Part of a small language model's weights.
Size: 14 layers, width 96, 2 heads of 64, MLP 256 SwiGLU, vocabulary 1024.
Each number is 128 + 32 x the weight over its row's rms, rounded and kept within 0 to 255. Layers, rows and columns count from 0. Numbers have three digits each. The size before them is the row's rms in percent of the matrix's.

# layer 3 attention query, 128x96, rms 0.0836, rows 0-33, columns 0-95
076:088136188133172170140181093144140127135178097130186119172115134122051127100132140142117187154142128096145112116163096121071091091109154055116102137137097118148181140148072077111146116134097126088119160182147117097158106074137110112135126104115148090120089141104185097165177171118077197126
109:143099110110059131142121129145113139126147158122076139117132154154203144145153090082135086093113087074113163138055131131201130201170152109199153130115165146193073097133180153135167138152133107163116129078147097093120122152135112154091179099087116125086110115105115137110138171113176086099
096:136125123161135142092182113072134158132146132137061138166128199109122130109154179108098147123089109160077124112125141150120150081132161155151152182135080122173123050138163117060148124108168156114151138092132067172126165074086165093123073173120116146100142131170124109086178072146144086088
097:114138126166149163138114113151125108149134080112135129121075107094121167134194140087130139095090121101107189109090133102155176187139114111090129128127135146120115111108203160100141145093162109100096096176133090070169116250088113133141141117165063140092140129090146113176104113132150186178
105:130158162163111126101135120125106120206117140122085161102159096170210124132137125144100080129122060181109146130113180121177166162100141134093180097132146155165071129126163106141181126071126099188094102136050063137105136113144178121088142127144141072135142100129096112147126111110172087164
086:103081094086096178127090145094163172106155154135177160110080077136166148110118140119135122139161160149109169124184178107108136112174120150101043117220131085111160119136144134097099125179118142124129177121120118148144064068093133171168106165103111088118122102113160075165092153167132116104
088:188107112110079128126196145198130158190130141114120091140145098148109172117119137084125105113092131143128107130164151109121119150088101156090126086105169076129088171149087126115142114139089156145100144163145088130168129106167117121182085107160073132142127231080104119183114182084091171158
093:142120160145146106148112087115124096102186164109141149117163144124122162170131143123120077113128130195152138169094159111127169158149096121086140104093135127097128087104194130103162127118201093099122221109145151165049175145066116098058119149126076077144139133124144154138153065116137095166
091:200140155126110145085160159153134102115175160137099091097121165129084112192192142153149075104116154125152111148092129104089111052066113132133094123117134099169129144124091171130169158122195157095114153141123172180129129096210121092072151142096081129117113147093128124069156114141107076118
101:133156162091112063143186105088101105179106104157179134122158115123091108129132100099068141126111103151119122076146111100126140103122156130145118111130161104130110120089094075101173094124120111099187157109171103120200171127158131088177118191163175170166147121148108058163169169143129187067
080:122194125093151086123111157164161116170126117146162236090129117109112097169132094140138085102162100139127107109140093180115140085109086107153049128135195099133081147152133129091133153166104120184105156105165137147131151087176173104117083070123152110154137150100096096096124105151182169141
102:145107154137118123161030135124114151203070088107163175132115162106079155100150127127127127175125089180106104061137175146119138174160155132141104149106137101181069138139132150176095133117136178104138108104089088136116140067164098129077116154127138092124103118180078103138140190103181127118
106:134154101087116153124136099140115113104160111068173146108161103167130129148093118144076092175153135117112157105186138165085075103109131150141160082122122080146185086122104093117117122137109187085144153162196138094168106087125135139172198151113117171096095138216075146127144140140109055144
102:083175186147143160136096104073171143125147173170098148113169143131143151153200155166181114059091118119137152168104142167097089155130130111117133097087120111101103056142137101081123084144134111101136121160077065130166089081149157130143102120096158116109104177161086143134056104141140147174
093:158173110109149129132097147117116133079172075103036106153127193075140104112141198084144131160163106164109120157140122144154123093111159142101144086151139182163155161161101146128112150154130106113154107183103112145131122165134065141108070110089174141080103102111112133172079127185049120111
096:127095144119155107154145153086128109075107096140125124144169132090150140149193190107121066151096112114088091167136110112082126121166193153113197156166089183165136130161062147126150050138111111084094147156150133053145119146147179135161128137155123135132125167127114141115082122138078167060
104:133094143110110138152117110122080145107123080097179176158124088138091178099130139164173058127159098095146155119055139151159127152167150142128168125138041175088070155184183141170111083108178121115117143132105123148072132126092144128170156181153128142147040141160099154125125118120107117130
101:103100143147190119170161164068163101093116107099174163099167091127143172174129107164154066133097140137122139141165101090184127155125139084143119137165181162083123145072138194118097104083127160067096072145115151155143169115114121128090123079138125164139190103089107129062176130122118127152
101:149162104162142136190121122155132115145122187145165175152074145113122162161086076089141100105131112110094183130153137175177117138087106111103061133132104155095122100125147190102149096154104070105117053120107090134141147109144178192149173072153090098147128093140146065145105095150177156142
108:112137113173159161101049116165139128091130106140119142155111180098132134152156144133112096177131061118147088122197129113143100132086147121097083137144187129109126105159078082066054124156109189104181124123187140127167081064113081152114113106115135162121138139084129116116204155136153149143
101:166096117132139141140105069130115089137140090173119155113086059112161152105141149115127115144140169128155142116077167086127160107096126111164081162168079166143136159094108038105086172089170101070103160098092161156136130146153108162044184085166136107144122157156122111140153186087136130120
108:124092118124048131195090149154176168149065093148071161172123136098114125134045123131114171140176118140121089128083099113137177115083143152141123108099129117157104141188170157123187080072124124070132135131160174076149136166148123102133105132105125150107165167156135125142141101050119142131
097:121096126150138148108102104167175148149126100076133163115162136171129155160075098090123129052113122194162097088125094171103131108160103158125087102091118145130161145135056153127172136085120088185165161126047132105140161084134164194134122110126112124072078120172151142071171098125139153141
098:101106147107124132217118055158168097144174096166113121126163132069128129169079112136122191103134088183143137155145171125175135183104102091093137180077123129097124202123157091153152109129180074090108156153110171145104158095129163132118101095167083096157135093125090123145091100148120122140
098:141136135147107113149155172097134148165142124149139101096131082149138109105058082143105137158101094160120114153122171125081163113067093165151175131155122100085134135192109091117139153190086126078154083129089133153097101057094087099095135126147146112185180110167117132156095201154128175195
107:125108136093085146159112135132146158109114078133080137156132114128086057170195152137171155134146191151153110093118162133140165093103119094133140043080109061154180122127126154149052159132122122160128132088135063150169092107170082159109079125132114138181176101128119159141148142122132190138
091:092157100126079185119132121134134183101125097101097139125044146145188075160158081122118101173119162064126166131231148126122144139151122175176155111144179113128094128143155152134131119065164110127135148082101072169081131101117155091163133126126135142111131113192119130104123082107142183107
106:157149139102190106157114072090170120130203102063144076089129200112114105140109111144134137110144194120092158160105176141094166152129147122083119171127130120145128056035129131160151129130107129164114135203102155121092077125161144140148131107188148123072134136120097134083102110117116147153
095:140113153176130105110165065128154058118112144134092094084171179088133089101136113149199148144100151117076141171125139084151128136160112157148123131149098149118151129132155155134149055072105100175113071158128202172089102160086094164125093100114151084180077119158159107126134151119179153111
106:151104146139102097118112082136118121140122088155107156191104191129153109078156114118165088159086163193212148095154122131094108199122140143133143119114102148137074158144094164082169147137088132137077120033119156134109099141136106179168188114147145139094147100129094117170073120121118174141
096:099143078114037167139110064152164124169089133139080135113142134161123106164103151099135137171147129106107075143077144100148133117114077137093179169183184101130099134104196132145137138167099197090128155114158128157098066189138129138107146162103136077143091126101155101152073128135083135128
094:195141111141083147081119097132163091123156129159108176180090189145118089101090171136092115074085153128123120134156115175105107050113153120102093140170135130125123122142095148123105161120175140154130236132151104147134108135049089087106089154152156117111107102154136194140120174129166102139
116:092071118142140122154146190124142132109106145139157082128118112114155171100146141127174106112103110169109173118096167064116119211138143118062138138118121138119117066112158132099148115149105093161085062148156114068090144159082159126185162084194081104106198128143152133186102122152135152098
105:160120209130138088155096109083116139147145161114103123095130113063116086161134129163119126070169206077143189121138114139137133101135142141079073073154121102079191154128088133102163094166122137145123136118077086147169127155123115131072154136108138089153077122110146147121108192109087183173
# layer 3 attention key, 128x96, rms 0.0874, rows 0-33, columns 0-95
104:108107115144130168122066145121150115139152190104120139088130139170136128099076120091115115095130099073167077141145151159105114047093146145113066183149133063110151130165078115117113140148147183196128169106141189160188176082128083177112114143166125096141129161132112076083142151127142146147
108:127113099098138147139143085154119097103109142107120165152113102173111189160125218089162108171133144200136109081161137111104123139060093149056175138168122140156135195115148103179087097129115061100144110161148122096067118150144133090151144102146150169170165109122134095164137126093075100106
089:112168146149138135104058126116081099100170127121196131074085128152132136174143118123102092165133106097157159107140123086138088231122119216118130130100141119129105140151109099168114090087065108161217097148154116100118089167163127135146122092080124096172135134147098172179139119119140115113
093:102122120168171114159100097117078134109109171200062086122131122129142214099107170176124132165122105095140154056111114157202102164186141114081145088109150092138112092096191135112130165134105145098125118161138117185064086098153159137111132137152148154131135120152079144117120080176136148114
117:098091085114109151151117112166149190122078108169107162133142148132132178173145085132158131120179146122171099078124118127180091169084164123059121141092111085169104126140198169104098141109089097153080117109101107104108044179105140101163177141199120159154118153142125118134090117150112171146
096:173115140114095115096161120129120127150075179185092163165126126076120137103106075113091128119109096101113168121062139154151133136115123150115104151071098099105118209117172133091158096093101130171162110133175145089128164160108167098132167140214105170159102161103168088130160153115079186167
086:123145127167105119116097107126116140073138125131118159099097130147209164122114115139090147155129169089103157140040065168115125146120119115200186113082083118111121110150150148081160163147142095133070150077156112107144180170107181179140086125082178130133122080146167076127127129153146114070
096:141149134100121116124109164120121142118149096165149114186068159136110136083137182132071147138147134133117147112123142145141086195179058191128214091054140135152143086156161139139123183138129113099113091167096085126077104150174168079139136084122135142098111105122074178106133127165176098105
101:168196164133100106117087174137128148147133130123148138136080142111108068103102083152109157100161147151113103121213147165097147093104066126128103140145161087156108094174107090169190176069139196159099138125133121076186167078100130122162084104084114100142113126153138167079166144140120124118
088:124178109127130127141080139181192174090166120103160152078129144123098111140149144114131085117115083149165158167106133041082113142188185064121125147182104145158148099117078115134148137107121141136140072113095150069117120130157096067114154156155074071150152158170114144169184127109158126140
093:134162135174128178108124152156132130169130162085136156109136139117124081083144135104113112087151164111192106125088092122127176057088106077146077128118128091107093152144102076141162129069138170097151170101099180116201162103111101148110164130158112100124059171090114171065167122120157166151
095:113112092151185090098139109090145183174150095064138132078163120156123178165091137165063103072154130073138099132068063105151121152062159098113104098133106123152135123105152130137161105167123196240086165150132117149117128119128119152120150158147130144109109163137113093149143142137106096108
095:161126127117081128129120102165114169135091131141113180177084142094125115131129119117105164095113148128118151140098122135157125127117149081195172154117128152186144216018125130146087141126109069115088151125148123068155112120086113086137084040142212132144161145134121140136136118172142089147
105:118141172178146136164114100098104100158075093183142153121161178083149151097124068107102118107125185139186133133185077140185088172197097132148185156116060143139126139133126135134124182109076113108136173120166092124097074121116151102128109114136153127040130124145104143142090128089157141156
103:128137156119079131075157109115103103135108119151105094138141103215174186147113133118148163189072108093173125077139134127107089175159087145097183165114140171078095106148171141136109133134195125089078130146109095171103076172136098163138112060118097194149110111138119116158108140134082150141
115:132141135103105113116117136153113077169125146101162137068122111087085052164136103122093082110162112142151113150109127123050107072123117147216054200169130080107156130125111105137144121129119177148118196071137128149183142099164102129123093138138104076166124137113171101145161181146143128154
093:144094140112108104110135127059104159139106150078128098139155140091169140146113138125085137139083082133097041165172114143150107175148161187114128168142176113131167103088177168132104113130153122162126154058158146164108142139103081189177097094126165078076133129160130110115151140130148050182
098:101130131078153116113126115115114064115116184196112176155168137114148170099132144089111063120145143212167075133116154132183138179087105087099145120135154176137153103077173076128120150124145088121095129134113153114071104143211136098122139160135105120124125123141113173114053137138089177102
098:117076116157123171107162118143125139100124141170136173127163083132130150077161107173184055137131205151176105132154084095109139079107128123094178095093125161125168142119166103099143156068110088167131143131152206139129113105145085133099153168109100115065105179125105166116162123095141063105
104:086161092063184127133143091111113107126124136123079138153133106115098183118128153135124107143154132132163172164124138075185091188101110119132208111067125145092150126107190131116132105101117097140083151149133140119080039160159163096136186125161189158165127179147161129130069091109126115109
103:160157130118180108088111163117147147062091091137117152118140124157153078118191132137114127151157108085090115105137168105103144195156136135079102111074143157181107120094163116106158063182107184151089191183141144119074141094109130081156102141149090118144185091110137124126115144161089095190
105:107160108107074208094163155132113085074110118041059114127112111198168130128195130130122142072165157081162142134071081159120113095168155197110149139153156099142160096163138146148112139126154105150133128137140151116109172128148089100081154158108182121081109132172098140125116153107136150126
100:187037108123120067149139120149112152086093125154148099126154141153153154178163140144123085148168124107090125080149121115134155144175095139071201122152122119122112116087144138120105082120072072111149136114155092101115112197147117164103185147108179162100129108096113129152081208173150125092
119:126160150093139122096115130140115109139150126115188146112096174146137096089115078097064136105133158091090080131112110118075139030146138091139070077128137092107197152149061127138109114113163191157139190129180099145185153073156127169143120140136139129136130149118103144092142178120194134111
100:136115160100099130122059068107148094145101099153126100123129122107118108128190121163147140081138163128108099145083136165178142174183219100119172131136120200146137121121105138073147146175151103111075078211115171140090138173117141112105136116115100137147070152092151103132091148081124078117
094:138127128116102083153157094083176103094138141103164128103189096151144151148109082129093190082150163086153113135146099084153122183162102118096172102148182153082090124167123102158121085151148112132140101157093120134152144153106168105057120113124140190153149092162148120093145040176063149110
090:123146178137153120129141112163143114070145096141153114095184109116150113120026080145175170106142074129133096106128140165107106140121145096155159152201118111074155176103160092132160129150035125148137149118088127077134235133124111180099124093149121153106138147089137147115133090147115142128
105:150159134156137072108138119125085142120097106182134112139110114112132077149094149097114155097080166177149181078137125105144159084162116056150112134187132143163096180179107108179115121120092089122080147092129102137190136070158116150137175086080132130119108119205165157143068168163121099141
092:099138115092146126105109160087151101158140099141159138120112116119148117084090056108114130119156141188049126116159101143182133053177093117158059182151113141114107086136122169125152084100139156132162164182118200094129120110109079145157158182095102177110164111167171156165152122090128100125
114:149146150137147159063127093121187133086108154064147113067187145103155125100151123178128139116130096135065122148126125117102179092068133152176116153130073112134094133121104114161179085105144130167171173125165110205173146083117101115162131142121159105134083135132187071125149087154152142067
097:047165108102176152092120119110140155139117124116097113135123149160146108110077138195103149082115189071123170118113121160135124088183147169103057093144082075110143146165134086128098112100157141147121132155111233135150162133120147132128068089122143079112096122133142074124131091159135183155
105:140080154146136113096187099130133153120119080107128087166106095134108179109140121131129143163093106120138133101092134154196116205158064151057172078103149165121101110114173195125126145131118074090143132199112077115086145159181121124182095097104131075153115105138159129167096111123177150134
093:142112116163146117199097063048140145130146091144095133128138149196100163131100177147124117136140103127208127108171105091182058169083163138103153094112126128139152113135170143142119188167139090090158114143154084110070100125151084115125127095089121156185119089149159145122128078094167155120
094:127126039184134107180168113128145104110122158076081163148087126143136155084157101099174089123156095136140135091051143088132176135151112094163173133124122137157097065138178086173100145130164134125115114121124158080087153077122159168101187164112110139123189132101142136141195121133119135079